Each number is 128 + 24 x the weight over its row's rms, rounded and kept within 0 to 255. Layers, rows and columns count from 0. The size above them is the row's rms in percent of the matrix's.

# layer 4 MLP down (transposed), 2304x576, rms 0.134, rows 1922-1953, columns 192-239
size [111 101 112 109  88  97  98  88 100  92  93  87  94  92 101 101 116  93 105 100 103 107  92  94 101  99  89 105 103  99  93 118]
[[117 113  96 114 102  84 135 117  73 136 104 129 114 124 106 130  88 142  91 151 103 132 114 106  82 140 112 144 152 143 119 120 152 131 129  66 115 136  56 127 128 137  97 106 136 123 117 133]
 [136 103 149 110 157 117 176 140 137 134 141  91 158 115 120 139 157 116 100  98 107 136  91 147 127 144  95 153 158 108 135 115 146 102 110 155 155 165 108 140 103 139 124 145 117 138 136 111]
 [119 105 134 164 109  86 115 124 133 109 148 161 152 127 108 139 101 143 132 113 126 113 118 100 120  88 147 137 143 111 151 112 137 111 120  96 196 114 119 127 166 170 122  87 144 137 141 158]
 [139  92 148 157 153 138 114  88  90  98 125 146 107 118 148 119 153 112 117 117 125 170 103 135 132 109 149 123 103 120 108 116 155 136 105 112 121  89  98 150 108 148  99 139 130 159 123 105]
 [112 118 149 121 120 116 111 137 100  85 140 122 129 102 169 105 127 128 164 105 130 149 143  86 131 118 141 116 124 106  96 121 130 151 122 136 150 132 101 126 109 141 117 124 135 116 134 133]
 [104 110 156  84 163 141  98 164 153 118 121 129 116 115 124 119 139 163  98 138 104 101 141 109 154 135  97 115 125 140 146 105  75 108 112  97  82 125 141 177 138 123 137 147 113 116 154 129]
 [182 163 108 131 103 106 141 106 105  81  70 139 109 138 137 147 122  88 111 134 114 132 140 161 137 139 139 153 140 125 118 144 134 110  70 175 110 108  94 169 183  96 113 109 148 120 142 149]
 [140 119 138  92 161 168 139 116 136 112 141  95 127 100 114 117 116 129 143 109  99  84 122 106 116 117  84 159 159 133 114 192  82 124 113 117 156  99 117  66 123 107 105 158 131 131 142 132]
 [118 154 118 165 116 141  95 115 113 159 130 152 132 112 128 171 136 140 134 121 158 153 152 124  94 157 146 120  99  95 110  65 130 165 111  86 142  72 110 102 123 150 169 134 144 152 142 125]
 [162 118 164  46 147 135  78 145 101 113 125 107 110 129  96 161 142 143 139 135 166 105 189 103 125 125  97 151 140 172 111 157 120 156 124 102 160 107 118 119 128 164 145 142 148 124 128 195]
 [112 114 174 116 106  91 103 110 109  98 174 155 129 105 190  69  98 104  92 140 133  97 118 137 112 171  83  82  96 125 129 113 138 152 111 148 122 109 114 146 140 110 142 109 155 149 156 159]
 [172 103  83 102  97 129 143 134 123  97 139 101 166  94 147  84 157 133 156 123 126 163 131 127 168 131 148 121 128 153 106 100 138 122  79 131 147 118 188  79 134 144  79 146 144 159  99 145]
 [111  86 153 144  62 103 131  99 142 103 132 105 123 131 182 137  98 114 147 144 124 145  89 183 101 173  87 156 117 114  89 119 121 204 111 103 133 114 141 126 103 163 119 109 115 162 117 116]
 [ 90 127  91 102  97 126 167 147 115 137 153 154 139 148  97 125  96 172 166 120 134  91 167 158 165  90 152 150 156 148 117 109 125 102  85 163 108  97 167 145 118 136 131 118 170 134 142 164]
 [ 93 163 160 162 115 143 125 142 142 159 100 144 138 127 132 157 116 142 121  95 119 138 134 142  88 135 107 127 108 128 107  99 112 116 135 142 121 114 130 102 116 128  91 146 129 141 132 149]
 [ 95 147 101 134 116 147 107 184 140 158 141 147 100 157 136 119 105 120 114 132 128 149 141 116 135 127 104 121  79 145 160 127 128 111 108 139 152 129 103 156 147  98 136 169 133  92 145 130]
 [157 140 155 115 157 161  95 133 103 128 143 143  76 110 130 141 102  91 133 138 134 129 121 133  96 133 101 169 132 120 120 168 126 129 106 174 107 130 114  73 140 139 150 184 154 108 163 102]
 [128 108 113 138 129  88 167  93  92 132 136  98 138 111 132 104 121 203 118 107 119 167 129 116 103 135 130 152 123 131 106 124 167 115 126 116 144 129 160 123  95  92 142  87 130 127 125 130]
 [105 161 152 125 128  92 114  95 132 105 111 115 101 150 116 121 152 127  99 124 133 108 106 119 104 114 139 101  92 124 166 145  98 157 135 138 112 155 134 118 126 136 115 143 110 127 113 129]
 [112 107 155 140 127 128  71 123  81 145 146 134 109 120 179 115 162 100 119  96 111 148 158 155 114 124 126 179 109 157 152 124 115 107 154 145 128 119 118 173 126 154 107 142  99 139 150 137]
 [138 158 137 110 109 113 131 131 140 134 129 103 128 119 122 154 158 129 127 126  95 139 102 125 127 144 152 116 154 136 114 143 154 118 169 122 105 158 131 129 151  95 101 103 150  95 102 166]
 [138 162 106 126 118 137 115 108 114 170 113 117 115 154 139  92 155 122  90 154 149 129 152 132 146 137 125 192 125 133 103 150 143 126 142 120 109 158 115 148 129 118 146  81 133 201 112 111]
 [121 119 116 132 131 108 138 120 110  90 139 172 135 102 138 163 173 127 142 143  98 100 103 120  78 100 172 153 153 117 153 112  63 114 126 129 149 130 111 146 102 120 132 132 145  95 184 121]
 [115 135 166 116 104 158 142  99 143 173 118 129 117  94 139 103 100 134 131 130 143 101 103 157 105 124 134 133 139 138 156 190 144 116 106 133 153 108 159 163 160 150 127 166 135 183 127 164]
 [113 139 148 150 140 128 142  81 128 121 117 115 157 125 162  79 125 149  97 132 124 169 160 100 150 102  97  79 121 142 173 156 126 113 127 147  94 146 141 135 144 146 145 133 144 169  87 104]
 [133 119 133 115  73 126 147 131 139 143 143 158 144 130 122 123 103 134  80 124 132 159 119 183 135  99 106 154 193 112 134 158 168  92 163  88 152 190 154  94 108  80  91 147 130 149  93 144]
 [ 92  97 153 132  82 119 118 119 138 119 104 155 131 113 115 129 100 161 157 148 140 102 103  66 121 122 149 161 131 132  59 129 161 121 115  90 140 111 107 132  90 150 122 125 111 114 146 141]
 [ 94 143 118 142 111 115 148 151  89 130 113 102 138 148 141 117 186  98 122  98 115 145 112 142 119 114 146 114 118 134 104  96 134 132 102 127 128 113 115 112 100 136 135 101 116 107 165 109]
 [151  86 116  91 135 146 151 146 124 107 111 175 133 124 122 107 133 114  79 125 126 117 136  83 138  90 118 187 121  87 163 124 134 116 156 128 112 136 117 145 133 164 134  95 187 112 134 122]
 [117 128 120 169  94 137 141 101 143 134 150 134 143 137 128 156 146 170 146 107 113 135 146 125 110 135 168 111 148  92 188 145 136 145 113 122 114 147 186 131 157 144 119 133 133 158 126  80]
 [155 119 128 114 101 144 136 107 101 135 131 103 152 125 115 141 134 168 129 119 134  95 138  91 135 151 136 135 102 136  71 140 104 122 119  77 115 137 110 145 112 121 155  89 121 110 109 145]
 [174 135 170 179 110 121 137 161 118  97 105 147  84 138 163  98 139 123 134 123 130 167  76 140 157 128 106 130 117 114  87 134 103 119 129 136 162 154  99 105 121 140 136 147 173 124 171 159]]
# layer 4 MLP up, 2304x576, rms 0.137, rows 1923-1954, columns 192-239
size [103 110 110  97  93 102  83  99  97  99  79  94  94 103 101 115 103 102 103 105 108  85  88  98 102  94 108 100 101  93 109 110]
[[153 157 157 140  99 133 204 125 160 156 127 118 136 134 159 118 114 143 111  95 153 146 178 149 127 129 181 113  98 121 133 106 137 121 169 134 130 147 142 109 153 119 165 151 131 138 141 129]
 [ 95 153 140  90 143 105  71  91  99 120 135 155  74 140 131 118 160 138 116  66 122 145 132 159 121 115 135 137 101  93  77 114 123 141 118 155 115 109 103  90 119 133 107 107 108 104 127 134]
 [178 101 163 130 129 105 149  99 125 144 154 150 152  93 169 138 112 152 157 121 139 173 131 161  78 108 185  97  75 128 149 132 134 119 166 120 151 110 145 158 138 138 159 120 111 142 108 132]
 [109 145 131 114 156 140 103 139 128 128 104 135 145 140 150 123 184 117 104 138 144 102 141 127 155  97 136 141 144 128 135 116 163 115 169 105 135 100 125 140 134 150 157 161 126 119 138 121]
 [156 149 136 136  83 131 136  91 149 152  77 148 135 104 119 101 194  84 138 165 141 111 124 123 118 175 172 122 136 111 136 178 122 123 160 190 112 104 143 157 124 131 147 126 109 138 105 106]
 [101 122 179  98 133 143 126 106 144 156 163 117 130 119  82 166 110 119 136 154  83 158 102  79 106  91 106 157  94 121 152 141 174  97 147  84 100 126 135  91 108 142 170 129  84 125 123 153]
 [130 133 190 115 127 177 149 126 140 126 110  91 111 110 139 133 156 134  86 107  97 146 127 125 171 141 136 116 123 138 153 131 124 156 159  81 133 133 133 129 156 170 136  90 100 106 134 105]
 [128  86 142 108 122 109 145 142 129 109  95 110 141 154  84  97  95 137 172  95 175 139 131 156 133 110 148 128 133 135 133 131 118 137 173 151 134 111 138 123 124 137  94 134 120 109  92  78]
 [125 177 111 109 131 129 152 114 122  86 141 135 139 166 155 132 123  85 139 121 142 140 122 133 166 137 153 196 128 113 129 109 155 100 143  96 110 137 139 157 122  99 152 170 117 126  98  83]
 [127 145 134 167 156 126 106 139 124 126 120 125 149 155 117 147 150 161  98  70 127 146 148 169 114 115 159 103 132 132 108 108 173  68  95 105  76 144 148 138 145 156 109 108 126 140 129 107]
 [113 102 205  88 140 143 140 184 155 134 119 125 169 166 170 113 138 106  95 113 120 122 125 138 146  80 136 127 109  83 111 151  77 108 149  97 124 161 125 182 108  95 156 107  96 130 119 131]
 [152 171 141 131 132 111  52 155 117 104  89 155 164  92 109 145 153 157 144 135 205 157 152 112 150 143 144 142 145 136 162 102 112 131  99 117 186 150 127 165 132 103 150 153 156 106 106 151]
 [144 155 111 127 149  96 129 123 143 157 121 125 139 123 120 136 160 114 121 105 157 187 141 118 144 136 136 128 160 145 129  86  98 175 132 109 171  99 131 123 160 105 109 154 144 110  95  86]
 [173 133 115 144 118 109 122 104 152 142 141 140 122 113 138 140 112 158 142 147 130 109 121 138 121 169 130 107 165 168 101 154 109 156 112 128 133 148 122 142 162 114 101  96 104 129 116 134]
 [175 121 131 173 146 125 141 128  77 118  91 161 134 102 126 140 104 125 123 163 150  72 154 113 112 104 140 131 118 168  90 110 128 115 124 156 148 111 140 108 110 130 154 117 142 191 136 121]
 [141 102  97 126 114 134 115 114  66  93 118 153 125 131 143 157 110 102 151  96 102 137  85 175 147  95 141 168 105 141 143 126  97 107 104 174 111 129 151 103 143 127 132 154 101 118 105 127]
 [124 116 149 118 135 107 107 111 152 105 137 126 180 127  76 135 133 153 100 104 143 137 125 115  98 102 151 116 121 143 143 135 125 124 111 122 125 148 123 113 129 101  97 130 102 137 129 117]
 [169 142 127 130 107 150 153 120 117 194 159 102 152 147 162 185 119 103 114 178 122 154 149 130 118 174 100 109 124 101  98 106 117 103 112 114 106 115  75 190 166 135 146  98 124 119 155 113]
 [119 121 113 140  99 167  93 172 109 124 119 109  86 127 127 153 125 109  87 152 133  93 154 145 104 168 159 150 122 156 138  81 124 114  59 127 150 105  89 128 123 124 122 130 124 131 121 127]
 [114 124  66 142 110 155 106 112 105 138 149  90 129 196 144  86 123 117 156 123 152 179 175 123 165 110 136 114 127 133 137 130 126 132 161 145 122 158 161 124 124 139 132 144 145 139  78 125]
 [146 145 121 135 139 136 151 132  90 161 126 121 124 124 182 158 133 109 174 151 128 160  91 112 145 106 174 105 123 196 125 108 170  94 146 145 153 127 112 133 131  99 139 117 204 182 147 124]
 [ 99 122 113 123 160  90  92 131 113 114 132 148 135 110  99 102 109  97  96 151 149 174  88 109 144 186 146 149 116 143 102 150 191 172 132 160 164 106 122  77 139 164 150 125 120 145 102 103]
 [166 131 152 138 131 119 143 123 147 131 119 159 168 101 160 145 178 101 144 128  97 133 156 161 176 117 164 125 136  75 122  93 136  89 126 114 130 159 144 134  49 112 165 107 101 103 126 100]
 [139 166 133 158  79 123 145 154 111 123 130 135  92 114 130 105 121 118 152 122 147 108 161  94 143 121 152 166 145 106 145 150 140 109 119 124  98 120 154 128 137 127 120 124 110  73 106 113]
 [172 137 155 132 147 122 136  96 156 118  99  97 131  71 104 156 151 100 168 157 113 109 120 109 124 140 108 137 129 152 143 120 121  92 135 144 134 117 147 131 113 156 154 111 144  78 110 124]
 [125 125 156 141 123 110  98 120 120 158 107 109 138 150 118 109 107 129 124 110 107 113 136 156 151 119 103 149  90 134 100 165  76 135 138 108 115 118 148 132 109 103 126 111 130 129  81  97]
 [121 111 142 116 121  90 125 112 115 115 109 144 106 127 129  94 147  93  79 121 106 163 156 129 125 135 121 126 141 154 119 195  99 152 134 145 130 108 141  91 131 142 122 133 106 171 135 151]
 [102 154 141  91 142 173 151 119  98  90 114 120 130 121  98 121 114  87 136 136 186 124 146  81 120 139 145 113 137 137 118  91 122 139 150 142 107 131  88 138 154 192 130 130 147  94 120 108]
 [125 107 143 147 188 113 111 158 117 136 142 156 136 126 158 109 133 129 167 154 124 139 150 142 146 128 152 112 109  87  92 159 137 126 143 130 116 123 134 146 103  99 145 151 122 117 120  89]
 [131 145 133 143 116 130 111 139 169 122 141 122 164 188 129  71 103 117 145 141  89 129 110  71 140  93 123 160 119 135 138 150 143 111 136 161 142 119 118  97 138 127 167 141  99 153 131  86]
 [160 142 131 152 107 133 160 117 147 161 123 144 116 177 130 142 152 141  84 151 148 116  96 122 149 129 135 135  66 135 142 130 149 140 108  79 141 122 125 114 101 114 119 131 133 117 100 163]
 [138 113 187 121  95 121 167 111 105 122 118 142 114 136 125 141  97  83 126 129 141 115 184 127 145 123 125 107 126 102 130 142 157 117 135 124 102 106 143  85  92 102 140 133  89 130  82 108]]